{"n_layer": 15, "d_mlp": 512, "activation": "squared_leaky_relu", "norm_eps": 1e-06, "rope_fraction": 1.0, "tie_embeddings": "early", "init_std_qkv": 0.027, "init_std_up": 0.027, "lr_mult_qkv": 0.4, "beta1": 0.95, "beta2": 0.98, "lr_head": 0.0117, "warmup_steps": 334, "final_lr_fraction": 0.1, "steps": 10584}
Each number is 128 + 24 x the weight over its row's rms, rounded and kept within 0 to 255. Layers, rows and columns count from 0. Numbers have three digits each. The size before them is the row's rms in percent of the matrix's.

# layer 6 attention query, 96x96, rms 0.0554, rows 37-63, columns 0-95
086:135150112116143137147096133093162118124096124119113135178101096111103148156082122117166127131138132134116122092132145132158142121123107098125122196118147087112169137129140156128088131139164121149150121120096137128115155137099137156125158143167160172146119154109133139162125097121166203147
107:156116076124108167149143109128107116108141093139124118161122146114112132139157081107123104109140130130105093063109089110148139118122151186120143116153090124148120127155150135133151131104114129139130153138128081186179099135090152120094115116142080117137107128083136143140134120098153113138
108:105160102150105147102143103131131135109154132169151132119141125139140139118118131161104133099136120092119140123125108161080168149084115111173133123126144162121139141125166140121117078150137130141132112130141129090143151131084124153127170171091152112065133085139155081150094147131099130175
111:125145150103120130112148127159161137086134165101184141127114132120148130139149160142126149098127126104083143116109082165108136139133119102150137105121134179123154149100161128151098098134166122146138118135121119118126160135111147112159166123087131110051159085143161136142118147126105124180
116:167155118134118130108112116110125137129105112106096136141132093126085152133131159116179141131144168118134125174145158143096160126114127100125103170111143157122136134140116135111083148173121102137115095135104190090098162125126122168127128185124164114145088160151092109121102101127159127127
091:139122123086162172161148166134166124093139168132137142133116136123098117159132087107125122120112110126128127119107081158149099105133121188147168099176089147126128147104150132158127111132134136113133181153110115179130142119087138153160123105096107139134145157099128078112120128126151154117
122:123104120129117120126147152147109151129138142151141117137119134160151158158160150202066116127126108100128153118073112151129131146121135131152090087100158171097129125124142118139140109151137144092152121173152126149152101130082141138138154150122120086094160095119166137151124132151095110165
106:144168140121106114098192112106117116118148114128108135129103121123096105122154114116090142168132167145139110095134133124119120154145148105136097095154092143136102115128120171084138154081139188121132099121109128178151133153118149100122100120125113138141104116137092170133158106079105167121
078:136128135119173134179109145143143090119113136131108149137115136117109095124120124088080102100129117157103120120125118097164144154140147173114138134172064130156087134132149136155104126107140160147131149109129109160136085124137120155158116086111110144156094128131079161088150100088121144122
089:157137104141168173146132098157151120120156138148135120124148101152102128113127058126145074162089128177130128131133137136114107134120137109166112120118093085157116126096108153162100109112095071104153125086141116104123090156130128157147124100149136111141086160119138123113160132139126122140
103:123087099130162131100125143138151152094131187109135166096153108211150107148098150123096111116113134122111152134135130157144149122140114098126137167109139131126148141134114123169164092131138105100105126159134126139118179139110101136153183140153146107140124125087144125169134101163110139126
095:079160117174130150096129105160137124136150125153154165139157134136131160136123082182116079106123144150116157128112119149114173143109125142156127141132114120158143153097163110115089070143139099150089120146154113147099094101150147120134131116127116075094095102114124103141113141143141105133
122:141147139116161132136137165173138147086139156115129158124118162139131148132112111148121144095134112110130149096120068124080176136129117123160166122127176125137129163121149115135141089110122085138121136114165078142137128110092131104156174081103101140131171117142152095139108161153110125145
119:135136145116157123168124138146157148116147154143123164091126151172122081127114126131125115122110160116116110113116131122095160121123124166129156088182094107118141127083164125149102103108149114122105167123133108163108156076151124071133135124115118151123117138135113082079131146096158140082
116:129111160123145088107109108158128146158137136136142130121132149149155120145098146161106139189114148193133165135101145121121121173105158110140120137095141126127138151075131115130112110151160131077137100110144137118106090154129128183113084101098164096155134093122146153145135128107140131166
094:112138117080102118123169127150107142105155145172122120149079090121069115170117131132100116118111102101127093107120133152132157129113172162113128122107105167093141115116168123132159130109116135115145123175122127159124194118094149137114152149123132115130101128093132110174138100127121170115
105:171134166121134125181172126112130109176108135098125140085136145108104135103107103137126119119166141142118092098129118117109112122138139123127101098155098104124092082126116138095135153090105130161165128104123109101177103143150116114114132139164112154177119120152110142098135122057123120148
103:168118116116161164135104135160142133096153132129146159103139120177112102139098093129146110126117130090127141164144091138104138144134127113166131149139114139146157148105141132098079095160133045140122159128139099119154112106096136149179168138127116090118108113129133084113132165112133148127
089:106107135113088086119143121110088148168143108153171092089147147103176154140148154144120138151138088137105107112108146139104124102099100098135131102096139108107141085123117114151165135137142129120141112148124148073132142117168135160087119150116157142142143108110138127183088113153121100157
096:134141117123110117133090092149108143162154133137095141105103141142137154126085108149125118132098134136135160102101134112101137133092187158103103125101108121088135079116133114105091160139151119118150117130091101100071087135131099147066097140160122149160079120114107130122112099136118117138
097:117085120156159057174126114133123121122125122104099159109149149144126161141106114149068144106118115157119157113110129123104197170084120095127163118070160090138130139128127164142142110140138101133133117148130121084119098127142129154119117126130162152132143101143120136118087141119111124137
093:135094147131137110089125113118154159115144112120141152087161154183130139166111128159123091165109106104078131177094117157141172125119143088141092149104141125146120117113143169119124107134138136110139109133120142091125135141156081119127163163138151135153078092115138134125142116160088136095
090:118096102136133186147105111129132137121131103161079137151144148126114087135092154106118122176122113125113150154129117143111137119134098117137167131120137128130148142131160128144103136149171124095108120119139178072073129106113079142147113101121166167154109166138116084120126134130173091134
099:132090122125113142153126120098145148101097172109124137138134108113080124129158122088108129137140146147116102150129148154162141093109169145097120108147084147129145144129130134113121173146118127110137102108133171151158076099151113138097113143166148149149115180148101135125133072117195138115
097:127175116154136168096125120139148130121154130147118162140082072144138123136110142141094093085095151103118138124117126137166120179139146146127123133126149149129130148128147159128119087116155138139109140168117120182087149156093136099146150128110095108088110120086122122146155114110082176108
114:109123103105113155062147116162117169122169118188166142130142103176138074164148139136112101164122112098113146122154114137103145147134109098149118138094131160131145140128150110131155098140136120114099111127166101113140151144138112153138149112113133101097124115119166101166165142173140118143
105:117103117136119114228091161138095107118136130098087095148094132157118121142130154100132159127139125136106114159125148092123128139150112149094164125106139099115164152141141124187120133133144142134196113116132140136093135114135127149125119105114121171132152167161135130139122139116163154144
# layer 6 attention key, 96x96, rms 0.0557, rows 37-63, columns 0-95
070:115145124082103137126178139132100113104154155158113145137140186089102135151149130122104116150166162121120151116122096148088130113122113118140124097172140096152185155107136136080107144120119104124140093133185122132106117122146142110089111085119123070134164127131131124142135138159134130153
073:106128152145117124142139215120145124138109153111163115099082118116135148151136118140164115127158132125144142118094121099137122087140085116102145085184163099155112114128078136134157118144114138119145145149109127132112185122157119097101133168142107114095124120144141167164134151118146155130
076:135103129103126119097153160107135133097129142133160104081123121140155104082123166139133119100149150117089109116089132130104122178151112126140106108134124128136083145150145112130158130103196111112106135139137160126125099076101069096110142112099147100147129096117119128134127112158074098115
097:145099094101112173123113111108095128156158053119139123126147127132128164122120115122124147126120088099119113161143101161128145154122112126148086159099134157138133145149150102103148138132129099089110105137115140070128067170103130166164154098128148108127097133101121110139120095156120113145
076:095144089129126156135113092154132151119167080169115133178154125188140113106112090125112113118127105099114159143137126123121140147156132090150137154123153149111092133162143129158082133127122131127111166143126079111134098116097131136158142155144123136084100140094153093103103114129168118161
084:146137153118114124120108134141186124079116138127166127129114122158116110114131134096140102139159153132123096158181098122077135127115098115117132130125140114114115074170147128112123143085132071133131146138082110138069156146118128080121132120131072129132110113108095086130158141137106128153
103:096140101111120141104128064114166112144139079137129126124138101108146137064121134110132123116122122114120136141157126139131142170132132100183123173080090147114102110149136061118140133134157111107110107128089158107145063122127120112159160090109129118147125146123092115107144118142135115126
113:116105162133123112124122125104149134131083164133145139113129166107129109145104125158125162117120151145151138171156134148119101135116126163094149116149161115136113113091084130098124162102121129139111138074133136082115160117155119125148122127108131161128148151172175084077110166089121164085
157:129144133074126112146127158112176086120171121148132118128102148145136089082159121075157109151117116121122092125151114085151084165182127159115152105148099121114137093151117171137105157114139157143121167122115108120115130122138133080096116110103088167113134145119116126128140121115142141138
102:147124146089133172111141155126130147090169144128136119116112160162113139131138188137115097127159136131123143135147130134104162161137185101133137126144116089111110120133180134088103142122162092120115133085163155124098080137105115095118088108120142109135100135143110146079156135133085111142
133:114144121169163157096124082120111146146114118099151108169152112134136155146099115169124149151128136083136171132133151174107140127114117067164123180093137114124137151119117106091126099158119103114127080150141145122154124156126116170144159155147152101103114134119132101132118113154151128172
098:122116173138084111069122135143121080126157119143149127138136151160170128148108170148114129118121132135155152122119138129151091135126118133135156129101140156113128115109165147131149103154120116077135137194146160153094111142102114136122157157133165084091096135129132149175097120138104104169
078:111137104152150124110122118127129112183108104158128161128162113093133123090115144130114146138135128140163109118105145155121178158124167132150108168108122137150137159146131084128150150109159124128086132110104140149173046125091124151158106138110130091157108149110133143076158126147130117106
093:116128107160156136130140134114125171107114137152165103157108131132116134163141077142155083111118112142099106113088133124142112140071124091158099131160123111127171115098130152133118098138121082122144159165132118141137146109165145111159156168150167107097171143141136126119132111132123082179
083:131172146125083114132138132112123091163141105125084110123120080102157172107095130102118173151145148116152132131143123129139094167154143132106097123098105126133153129138114093094136170155128148142119073093099122150120092137149169144112114130108105133131072159133100152156159154147124124146
105:100130151156131151084109110085120102191100129175172132145133141127160123109113126151118162128114124096171136167116156173101151128099094153140138136132136141131163119117079101118117167127122134128115143136075125124169127118112147134141106135120116101122143177175132094115109109150150157133
124:139111120101106167158174146133110124088152115138116110132132148118120133105148095116107058120140101141128101134154109132113121143143178177097113124168103105112125083160121141123122181120108165135116129103164150099123128093135126113090083130134109171131120132155122157116163164088131126126
078:123176132144168093105153129108103087154108090135164126134149107139132168131117129135080147112142154109126131132117168167103159126106154101164088165132139163144113150131181110135170115098158130128109103120134144132135085170092117127156131169126130108107125164106119113111111134152106104100
110:154100127154114114126135078125091162169139104121125135159153081127130124160119112128120128148138115117114141159154146127101158153099107132099069154065157133115133154134131099123099139197110128108136063167118139129115096123107130151128133132161120113151107136117152152137151127106136099167
099:139116135131087105132077123109125110084136158122106120152103127128138164138118129106113093124144140168091140124121108151140110135152157163113153103126128094118152111127123180134082157128105109108083159108137060186118179116157159124092147112132120166109136158146105144151131136116128143119
095:142158105144155162058125090133128092159127119154110122155190090111126158090119107118125116161151154144157163129151154118109140138175166113110107164095115093146115105149138162136126147119120104109120109109110126137136093138131118163150097143114122102154098181117123133117162144125116130109
117:154132121179121163091147095143105145135136110132149127154147091117150130152107100156110101132070137143150157147120138149126111133137166119142099148070136142127150161089143127146118086151139130124162102149138170099132134145106133150138160166181152123099116159126140149182158121127105128099
098:098154161149178129073118146123138161145075142126143158139146125111109098165124147134128125139153154132118153096122172172150154132089148088136138082135125103154147129114127123161131067115107115125135130103149133120131180131186152132128135150137129106146151135164109085120139159137124112110
123:134086168127131151140111107093113081112127113109087142114106125090148118103136125086160112141114134143127105132157134115133106104149119124113129113165093093129125125152109146136115186147119161151125108112103147145137169142176108149100101115153133180137125170129098131101141095086169167101
106:098153133109157134118122179147158088121122156171169123130106185184153115111121120169112139118123123111161141129097124148152126145123113117157149080141142144147150121098128154129109077131140151118142158142136122114120119101106121112137141127098132118072180106149124116158101175128134142174
150:131140124157136113084110105114117155160117123136176114143135122127149104175124154162112164127119146090139133166100144158109144137087096113162111132084151154156133173093143068111157081152120117127127114170140134104168092152113123124151150146142159094127125129119148109131099115160139098130
092:133148126157193149111115092116159153123095136153123131126129106096094121149121109141184147159146123136124099122112140143129179097124144094127124152168131116132130102135126176109119114125127117142127159114080060162168104163141148110127119134092095137143146165107130130131182130136159146133
# layer 6 attention value, 96x96, rms 0.0627, rows 32-38, columns 0-95
090:151118145105145122140138193095085097072120084096124111139112204088117138138166084127107149161140130126129137131120138134100095132157124148140123104128082173135090137152145123138123129138119161133112103105162123147146121125117106141153101099107119120152110121146162146094125137102164123139
078:126133139138160112152172118121157104154110150100157178097152164127111124127120111135129147073107158151095125152117119150180142134120163164107137118157133122155111123112109113099165104120096138167098189128130125121103157125080092137124136152106121146148144098142160121144141164113123173119
074:156103170157134110151164146121115119129096145074137126102147115119145169115130127127154145105100103120104108149086147126162133143097142163109136164181136138155153130107147116141145109164111108146131128079124201143092125120155084138149125129144129154135157156167160099134137136107149155120
085:127117117067153148133091149130114113145195120140115105123161170157138126123176091117137109151122103106110140155080086093186109166147088129122149129112125122114114134124113129121113124134147170133106139115153087129138115138136173152115100114112150129162157120148156093136120112121166100124
099:076109095097122102126123131128195130124159144151137155145124085160095121113143146111123123065122099124123122150135085124156159101102157120124185100128151143120109099162127116110153118109111099141117159158094115097126120110107184104109135165130120129128173106116151117138152124136132142106
080:080146110122131145129143112098153122100177092160142133129126113127117140080119120138132076115098087067136135133157125120121167135142163138154144135096119136070159118136161169084085132135134126132147126137109124106170127138084179091080136121137118116115112142123109127158115120124143146138
085:120124156169122142108124103134140136166077132147123139119161126107147143137065124143121127131173143137127115117135156151135175135087151136115111144127202110159136125086084140133174132109153107129141156127126131120131099119151099128116135142158118110116100141113100173128124125144045139144
# layer 6 attention output (transposed), 96x96, rms 0.221, rows 32-38, columns 0-95
098:099095133142123138158110119131157156168150149124082124133115088107105138129126158149139158127122124156115161143098138123111131143118105175057120096148151083114166124087096123146104078134145146081144146150107117126088149126159104122138136133131143169096162146099093132131110114159137145130
087:138162129132134187143110172116139129080149125146162112163115160168142120122134122159103083116118086160119133130112153125139151145116131119099143092184111095172134151103147116159099149126153095092136149124148146126134069087138143131127150127165121139113107148132155159086127137134121113154
085:133161112150141179160112130090140109109155115154160146112111139179136102136132132165095089088117176137094136137100110121124129133124115136103113099153091118130125151138135123121074126119102107133103137123143063143131119081107152101129106121153126067122103119144166144107129152114107085127
091:135130086159127127178144108163141151118112181109103144131133094111106139115109126118144156115120124143157161144156107147111162081155133170126138166145112133118170142146140160145103130123131058143112135112122144145108152111132085130157129138126132190107128136119135128093141143163181140166
104:143137092146148143153165118126070156092108127151156132124154110126158131092129103148124091144133114130114109158164161115119166149135132124189097115120127142135151131113158133146133183134126108132106112100134184113131064120136102122121122143137127124165079183152127135115147132166119135156
087:114084085143122108117137131140099134125121126124130136133171114129125151137121129149139184146135135160125135170162141123114096136098118115189153140081174139129173111162156087136195178133114126129129112117136161078126115162147140161134130152128151116146124138147134092130154149163101136144
086:139200155116134112066139150101126111087126117125135120135124156144135083134131129118144116102129115092138103084144130157171066128138136083125123140145108155138110119135130124108120136127120141163122129167145095142184102148098157134113146115104115084103118078105118139147138149085106120119